From a checkpoint of a small transformer trained on Wikipedia.
Architecture: LayerNorm before each block, learned positions.
Each number is 128 + 32 x the weight over the matrix's rms, rounded and kept within 0 to 255. Layers, rows and columns count from 0. Numbers have three digits each.

# layer 7 MLP down, 128x512, rms 0.0598, rows 0-127, columns 192-255
139148108118142130138166063106097146156133173093099147182113136163134150138144129104170164086139139125090072166160162142124178175175095125165094150142170064098155118078122117158164109133114144
099146143113119109152091159160147150064111137064109103123107153156121127085128110123178131138128255112154099137077190174103115188153083113150185175120075100138099104119099178148137192131150157
195040091143105122095141175126189127159127128144111119116158180123121123164189118152132074091125126098108083095159129082182185180175105116108128132094143119121076050104012170149096160141036203
075131103192094086128156148165078112133103204094134158151125099154113120138067124128143071053152114158163096157088219140168137091118071064187115105170120106154162152087077197104166171068179092
118103182147087127122082149127092157126143138183076122125202125153134159128106134099134170150150169143142096100104162082144147134169128133212207184171101118157103114157148076133137106055130131
133115147133104101099164168138108067104153149047153171170132150163144178146150118155106114188102140154087182132134148082165122122137149139147168138155112186146103115165123136059168132131105136
068094086142100080116141137106089103170130105176121147160112077105153185160110113096082135148119183116144120084192104186056076090133142106071122141104175135156098096180184125093135136147126120
194141100131143096155178156174153171159104103121151123081124113154145168092055163140138143143100133128129125149143089108113164111129138173093113076127129111158097121095151144135115122105159132
188143147094077139108153130127160140156117143126151140096142153136113075113080119169127103132070127107138170075140098125136129110091172169100121074115089158159184075191174169145152118112095134
154133109147219106207170086108123156117090110136088090100121158142139118070129120118148126087142101189109114117125177104117100122177139145125123083118088137135123142104134149165185122172144090
141088157066160205128186097201118132184124149075135159153161072137143177140125106148130074097104143067108195142121127149161235152135146122088160164088161129145122097170149175155134093068140095
077149105109138145137120098143108178150153078195136110093176124187129157142134167138120095063153134145113078121144149141140152158193142191060162115144128143096149104078157163119079159159140141
143104079069116150073117129152094093135100137117111146165157105160141094148107064118143148090134083143124126140214128146158155126135106109180176103188073090134159118155179152143139115158079104
229095163168151174115110120062112118210118124157110112142137095155095168092120124166175128187185096166096187099123113151168136069152142136080129130164123132161109116082100120101155094136088099
179095063131171095056105109104151101073133086100128115148142026183094130162098103110098127149081109148149203128133105173118178108103145129107059095092140135144101134136086093090110103186120112
119162100142088132126119134130123143128180068109139074095182184136143102132128130179107129068128125147114192150110141106072153117122140145144119129196120109167131075136101170145158125153160170
106171135106104127167112137088168113177192134155113132127157109140107092083173108158083160106127124089158169096112120118154208140129138124114117117163055117108107099162055117126151157124182120
128131107083093110164137127139158118166076115037153123099145138089070166066162084152156153150100176106143155176175107214156120156091115163103097088168126083165132126076128113124087168081144160
172155136103140144170138095105164118064137170078171106110166101130133076158099112158148130115122180131109127146115143149111185173115120098097150135093124137127062129116114133139084201148121147
105092113115190086118088068112130176200144110193072073136137107135089188153115060136139132124087176084163114064119137089133179053150155177072137116095158079114140106161096119095140124167123139
069120156144144195156099179142128154125153087136160135156153132155115071123177148132098151105129091105139172138141186123146191098070100107143120141139154181142106106100134124147185073127143106
155143167106116201122170078115128106138158139100081132128099118155124124085070100131080124130116114114154082183158117110185150098180135113108138159136035111136125094107093089153211169180141073
067153112150139179103060131107136129174148126080090128082134093088115180143152116111189129129192187107071150108066160090118216119161137137120090092122154173121107177148115157177148130129121176
117156122100123116160128102172083107118140138150157152104107131113131179094122172154118145093116183099122141085067101083122120112120140134091129104140112179127118080101120125076136131104126068
145138148179089086131098140069113091183131155102128125131113107126145130160128171116156141133107154109082165154142125154167134141118098111135089167092105124167161112176137138137126131086156133
152110091134131091152104216134092156085147112110107146068121174139126121150139138186165133077194123152109077156168070060140132183123118123121105106190097091110135122114128157072126148091092136
119113092180142098138112166106113106183142126125189098160119059138117203120087156139118172137123076181087135126121084135120146121197161133150038179173098153145169167146127142140098131168144113
176164081099068105087139095108124138104144130194190150086082124159100077115121118080068160040121111146131133132178212078108117151114054140134106092172101111091158079089140113119147143129158088
092135155166151105112098128163089142129214119124142119148153192110110105103142161167095130115088131102156153130101192109195121118069134174144115116089127138148130119105112148142080132116154076
127151155118129182077124117151160145129144165130143108092112147213162102083166069087074082104073132176140169180109158101190125143163064173134113164151161130131102127139170107034149167101136134
088121050157092115153112209165164102134142167120135127069105105168133160161120070131087188124089051139106129106143157121148086088173128102121183149154096124129128109132159160152109126119105120
164137130145120120142126177167081158116159144121183157132103156112084143113179179134141120165120092158110168150139136129161110091095138103080178113144045145112100113127156140143163179140165087
106106143082145138154110155129127128161124129155133075161156157119157123143083123100143172126116135067096134115200100077069146092188159121124104160153136123125099173100072129130066182072099130
136102116101139146105183102165133173104149095113153148173147141140148131164062103092090181161108114118110114107163117099163127115151109119118113057085143139157111104187162082196123156125158087
089109106144147120175065115085123141122097107161183112156131162116143130184150141127150110081126172095107155142100129143125142103091107099188164111081096103144172134101070143210107118090186088
159108135112108116127102078160159185181182127171117139083131116154144153132122129126158210150151104127123174067075117146131097095161153174144178092135148180096183088189118185110105106123165081
089110133163164151162128120111172150150076183087165120156076107127080135139145138139119112167128095142116152112127112088198111111097140165105183113124100133120094173109144169080149096103129072
129122093074118062111133168127074144090112165107150144131131218103092158161201122123126137118107111095188156170105153107181128168139149113168154090121095095094151066139179178176139105083207135
122176118099101105099183136184162130059109126080135126141091086075117163146129098130104107125063195105150085119083145182189137082103078127064177146103139178138131160134087044093145184127152088
054177099095169109129100118075091174115118103159154136142116118137135122070114128107136131126090155053152145136112102113122105097110087107152121122120058064154128137102134135191164129121150152
167120121105094117129166115171180147134157141159173142123125121166097112096093106131107134116148119127197145129178087121132169137097126201133143109118112135130143090170131070139090141066178199
146094111202108157078153107154077106116151165115136137125209132134121055138051093113142150073145173100123161151078190155054109110108172179118193112096125118086101197124150115158105161131099096
065154117063105112131132145123069108158153103173057097140150136117149188114175131212127134118135144137117162077253135135118118151130163180122098126191117062127189200148128156094055129147141165
148081146124134141129068141136155129122127095158136156078177159113151103178134127142121143184190106061138089169138169126173129154125148138137162109096082139174132125128170145139134104140161110
141139131060114111085153090107114120093102098066178115084092146090117079134122106121107191144133107124140147138169079130115128123076112154129121064112108157121191119149095116162131089106110099
170156116122117078134143140135141119127133086151157152140165169113104119119170140166097112118141174149148077119127164107077150060146148209079164116133157155141090199103132074117095111127173071
062067166158134117169145190142107144164116124114147095102081124074091076088093066108180097177114129096103088156126125102096165149179173121116137098107126038118098136110120092095116044196082110
128128131166128121152160150171153113114150097104106145122073106147092160142097132118108158130153078113119115136153137095138169121152123137130117126127115111152153127142110146208138077116096092
081120118162165100121178134105121136106142103139106149129082091156131170155179083101121095113055118157101110100108135193129171125140112100140080144064118185136122192097115055162119120115132069
118060145080228145120151158169122117122159115118163122121159078160173152136134155122180147182132081139092120142043125152129126173161160103117161145120155098108134123111075149129157133054088102
152120106168149106120153153145107125136079114178105106180102076102110146067115121151137128153176071211097132074132122169123129122080150168069177084101044105112148141139120102137157155197106112
192114141123116135151100099135136097135110073110148157139111125124147052114133153121106171084121119081158154101157101073167150146126102119150110117087094086185120149104100096144146119120141156
153117116157135144138189105067094096156100128153132087147134181114105133113144134074122063127100151152131110169144105094143125107133120153104081111124107083112181158070113125171198194109157083
117115129150098119070133084079122156145103143194134076126092157133141138137153103080174136195094109075139067133155113148169118164114133119147101108127172130078055081116114154146104189168097221
164138133141108149106126151222137162155094119195125144112128193130117162109163157132103123104121146107153138117163144116097108074168097135091109101083058129130101122124080181224138137146104138
185103105111176145127159113163179172060171085132127118181170117186131124164115125121129199188138169130107108167101110047188132125094120150143107163107124127110172072192090141130113127138140109
103139120178145150077095114154157140079165118148158117076152110152159071113121093095154153165106136197126114133120112105113069097120134099093127126091150054160157087147127133103171143105055098
148134138128134119144188143150071184137059198146130143134154125130106224145092094163124120105094115105114162115064185160123143154154099123163186099121154094145142146090146153120213080168156137
119108094118138101136182154139031104176045128064100098150154099101112147107173148115121055182118141177136131099138148079164191107134110139064133111146156159119084150091121054134075111125153150
122135162103137116143157148097107119155146129163169102122100114184122096127142171176142056157144179138126111061131111117113141115105108098126044062154104141134103090104124145170129102139131133
108126105161153090091182114145152115174136150146112110144125145098116071098168168117079114096096126183112146197089183128160110135103105112122117141161138200112103138109120134193118119109135109
083158129103131151158182089102108153024101142112140136102149150083119150069090134153132136079133071089168128132119090185141138181176161155157158151136110145156109143124117157138141129136122127
112174158138160057171096185111132103153157106133152114169085166095086127134139175138099098177129147122140126128124178127145114178105115174099097100116163114179069104071136141058163157126096130
133156109129100113063051122137111138172174116113182137111086168107135173175161111112086097153132118127132159169150132098176120126174075143109103122096142095162110107186123089138130154136149137
189150097116159119102103129063120140080142077131162158133173117072151171135103141180137117156120147139108127072177073096135118074134118100177108092121067175137125167143125100157181122122169086
147133149123096119118092155124113122110122170087098185098104152129107193174159113097117121114150143164134128091110131120178155061141142126117172086094099171132142156096111083167124096156114069
138127144191128203078128128123102140137145161162140102187118119069150055140076145151162075145106140122082160162118142068101079105120145079180078172106098086173161102173100146135062148109131139
103151188088130179150082136148119113118113113127118107106121123117120110182134161112141110160141181206100132170138165054111145114142114122139210144106170109188131104190119144175156129123146140
119163164069126116186107072135118113151139151191126133128103030155121157126064128127168176183109117133112164110151090182177121123114123146147141087155125113068099086117174149085082103162125101
096138165114165098108103109119087133053090142140159114133104174071138134157167168153158134123116102090133157129130185118187106173123095152149129077142076112127083159088120134148111135156110129
142115071109092109083140096100094136135172098091139144097124111068095186118103215089135185132162103109071056119132148124106117106140156141148195104113096132118144160166157105137144148134140152
172160132145116203124166111101158118143088156129142055120146096091111220106105113142128078156107127094110156122147162124229147073155130180136151135137125104130105091102147098115107060094107111
106174127038120127101122130112142064088126153148147117062150119130116106125147131122148165120097124108082118149161146143073104146125136129097127122144145164110132123130078132074118102139137132
156132179145163193171133075117132149183167121129124172118092148179185120121148135057168134171183155122104179095090129124125170160165073066128151141126114120134147090101117166076104104102153126
147099117180045127111135085147140089140123159147119122104124084128138095159092090136220150188141067132088149140155117090110133061118159169156181140154104138130071189153094119119077141183113102
104165135111128143122087106157142139143172146075094109099134136163114085066109119147115107141120153096127091121175081157097129139086158147142068148140129119126094172133185138168086174036075079
128120097127173152095178124097186106087116113109160135168109074172125140147125072213153138083088104156104126157176161157184094178122095172139092111131143194134142154150145101188142157082153102
165100172145112129176109161056121140131141128076105095112188091156173133093050199114102105036156129130084082110094091140045147083150134138099196192148122111134167170057197150070137140152113120
183143144086154153131123201102144154112151095170086086165083109147128152109110089190146138156091138128139114125131113078150125084102107172068112126108116167143140180124133111110153155215145076
122179135143103163148164065146149124171109128101189089111134142110165064135106181187138165104197158117142124102185143099118110121075126127150085126130206069121149166192116183202159110123135126
162202148148173156162144039099069118125125089099113117108090120112100150178207165115098094141171134108138110163136122150118124157111125122164064147149083201161135107100141147155110105119188120
047136141112134079128124200135137151060096130102148132122077081168167212137168157131133116143150129061156089127103149173130092153146112133139053177142114103102111133067152140103121122091116178
103093099152166163091115125174076143126100125137124105124142140130098117167155131159112140117103179113112068138108114198112102103154090140110138088109039104106156110110150162114100109116145099
104169143086132064073081121100116156080184099061115147147095173118128106146161105137124123102164085131131162235123117101109164172125098158135076160100164121166097076127139152171080098186160129
092194117125144178125184153134149125046094103113116105142116175115137162119102095140142159117170117133117123160148146185072101125083104132149102112103147190163079129117164123105122137132144146
183057178154166136079118111134052124131104136069104137109146144134123159156091119118075206201147148121161096152083169114152093123181108126173145102167103176194112119103177167096145073141117108
138126165131140108112097126102124134155067115121105119137123144111108161055128181107155159086091065136111142110116123095093120188095157112085142105107206164111102130103110161180126186122094178
132126155114117153097101148114181081123157118174135111099078145153089102148160102195103103141116162179169124090094136140156132108124099128085176040200098115150160166131133139079161084153146070
139136100118147133100093163158074129103152150092129165098092141157106158151052144078099106124118150121154134172118166129136118160094103125203084141141104150087103115070185131139130105191087141
201103126111171079148087122189158111128132137171103158114096072135115155127129116088123157159120155158136088132163091139125138172110084172141097114151181130131130128149128021100137181106114100
117111059102114175109141171049148127200138154100141116085145106205155043164098107138114167179145107141094109121186111154137118132103155146150129072129148137117144136152159100141202105135112103
181147093177161128068097140161104119177192090133133142092068161103114056089112100084107127139161118132165186147166107140114171161097135109097158121141129136090132098176108131110170142131131082
134136117110223131137131151098123113155105086116108126170093209100133065082235147126113094124081185065130215105072160159123143122160161106104181126119120095068138121094080160152123164139101160
159189193085177109101073155106155163124140188122184121083119103166153118078092141149166121063078121179122119105057130164166112135164081145147112107076155117139171111111151077066112109131193081
104103133090120089183183071088142107097119104173123093092163086191141109100080045183114109101116084095175053093122115146162150112140133101131173100103130119091126103076126138114124120089138099
116162142112117105125075064074085143205139165103086160075134102135129114098224073134145142213147106106131155177130124105114145146090096095154079167185076153184129147143150090096121154098118181
055126139091142142140118123127180132128178132142133118159140100131132066175113083128172099086193121174102126142122180139124106141096110155107137118106127147146090177153115088117156142059111059
147143146099143161128140093130136114079130144093081135126141155076110118120116146186116167158072153148097107143108131091200135150123094138181147123089111113115117091079171164106117104112172137
121139117113104098112133175199133114182109158119129148092148129123150140219154114145175111091180141126100129147133136123170157148137162093096182161098094151182144094151093096180139131103109107
178182097069147137118149132110138113189147118143072149179151101144137145192103121165129108135159113137101110101084185107141153147187151132153172137153089167152165174159144170101189149207127119
079161139187133115094156145150093151110140205135161139037143106083134178060102121124179084140163180181089116091174088145121150079154153148115195127122121128128099113105124126152104112144183178
083124159134112078157138115153114125136029044179162164114085126139114134100112195087087176092149154147183112090122173113188094135141022124125046112116083074164152175094153163160112095133154136
144111094208113122082144080177176172100106130155185082096123107113127139143085109145121143141106105112091151139144080107169120195111155111137140103156140144099070110173107129192068153115114123
044150114060077196164105168082134121127142159127126095171109141096158146178152167126098090063134143054092076156164120129165093111157121139133055155173176188111126107107123113121086111102130136
145129136136105118092115090146127109171124154092125116159091136191154075082102166117115179128156150157124131147129149183143137178130102153084136096070212109136136116122128123130142109121078138
139108141098099117152065115138047072118156122124127140164146111160123130114080084119141146150105090146140133126161098036126110141100126145169115174108129109159159121139157092125141132151115143
099108093100119108174117146133089103141098059060063095192101094070112173092114123083125147086114153066107141190104101207086134127144157121101161155149132142138116134127153147115142067082101155
131106110193111160100150090157081152146118162189154119164104106103127135063147107146160119111121148094129070144121125130122128202113126097089124109168175100147133103155131097179080086168209160
110130166127146143107135115096131109147120098100149151171150153097102093159088152143152158054097092110183176160069133102146112118094109148157125136135112113117140111170157116136127108119223128
116099151092165143112155125075063172142104137108111124127108141123147187119112195140151059160187095155114129102148086134159106114121148073166133100055072123165081151130168096160105164167134190
165101116086160098131090131148156137196175091192124104149162096159155159112115075150140101148192141120084043077130131124155165113107133122176074173121132101116127197180118129153140146110133125
093124116108120136081090097132153130147154181122157125137162151109168075118188120113147093178172114110110164134150127037163167101127147125145149121174114163140150140148116108073137144138158125
130069101123120155131118007145134119074183138072164118107127025163162134170101115104122136121178205177128116122099104072154171087121108064070165115149124126109153079191179183155101128098092098
097070129146076069097060106183136114120159158140147139134109100131137073114160146111077171192131111158152110149085143096098174127113123131129111137155157155149137092141126102172062145085146123
127133085109137188140178096130184134051149086070136127082135081145110070144122143170133113108075093149142131125151108164109125132099114146136142121150211179111168223115083142081100049131144133
142041160122145096123153162125103149116157215130121147178123119166123173132153079031077162128164119143120135121115146151137095101147111095112139123118118168192122095086165072108062110084153146
149124088121157096150142121117146150096158114153089182152127144167179158080113126101142157128125125128133146143143108136074103087152117129115169112131144126125144218236141168098150081134106130
143171127099138175111131105144123158177107118139179158140118151096163127134145157116123083167141118143159176117100134079084183128066110186134127152134150104167115170083117102108189147149205107
121123179141140171131156177073118148127143137183126100156184119119096104105125119098120063138109162149121127088117127086161087099110111111127106149173112212113138012199114043136089093080145163
143162141107091038137116116130136140153174141093127112141157104160113062134147036126148062116130109129136159125072054190141138121106086127184109109136170125145177075160152098114118096108134117
184127127167109132178070134157116108152136069134114145137086114151139191099123093155159120207109108115124079095132147160101125102110115140172074125147203123139145179117069171096153171201132094
137148134180147066132114152134139127120115052136140130074119188154124123151117177117084128090122131143170117122125146123085135120117157134129105102106131127119140102159141234124165135125119124
210069142136201179045126056158136081081133144116106134152125152107151155136148146098147121141129041148163082093131148099151101141132104137083162184120178146164136112129110157171104119086099151
132067103120073171098122019118114136119096133121163089134145099162127190096085149102152107162134136088056089181135090117076133155124139114095189094141152104146089099163106099147138200163096138
099150162092118138144073202131176157124125164215096149127150138174145124102087177125117123176157115092117080155142131099192134117154133128119175132120132113129116119089165092096070187102130114
135126213156140127104110123130120083073118098107154176126158125089117094138155112113120139183143144127143175132142167121172115111123123180132128131158076124148118120070115102121106139098145150
165122160136135094140086154144162131174143119129148093136115115133151098144151130113075154168122146129114124196155191086090167160116139103153139140103168194101124105052112106173136159146141078
073187107151057132150146124063173115104105178189126105077116166090106093121132177077169118124132096133129142120108138169078159129155135104029072068146074152181108170104104207157073120110126113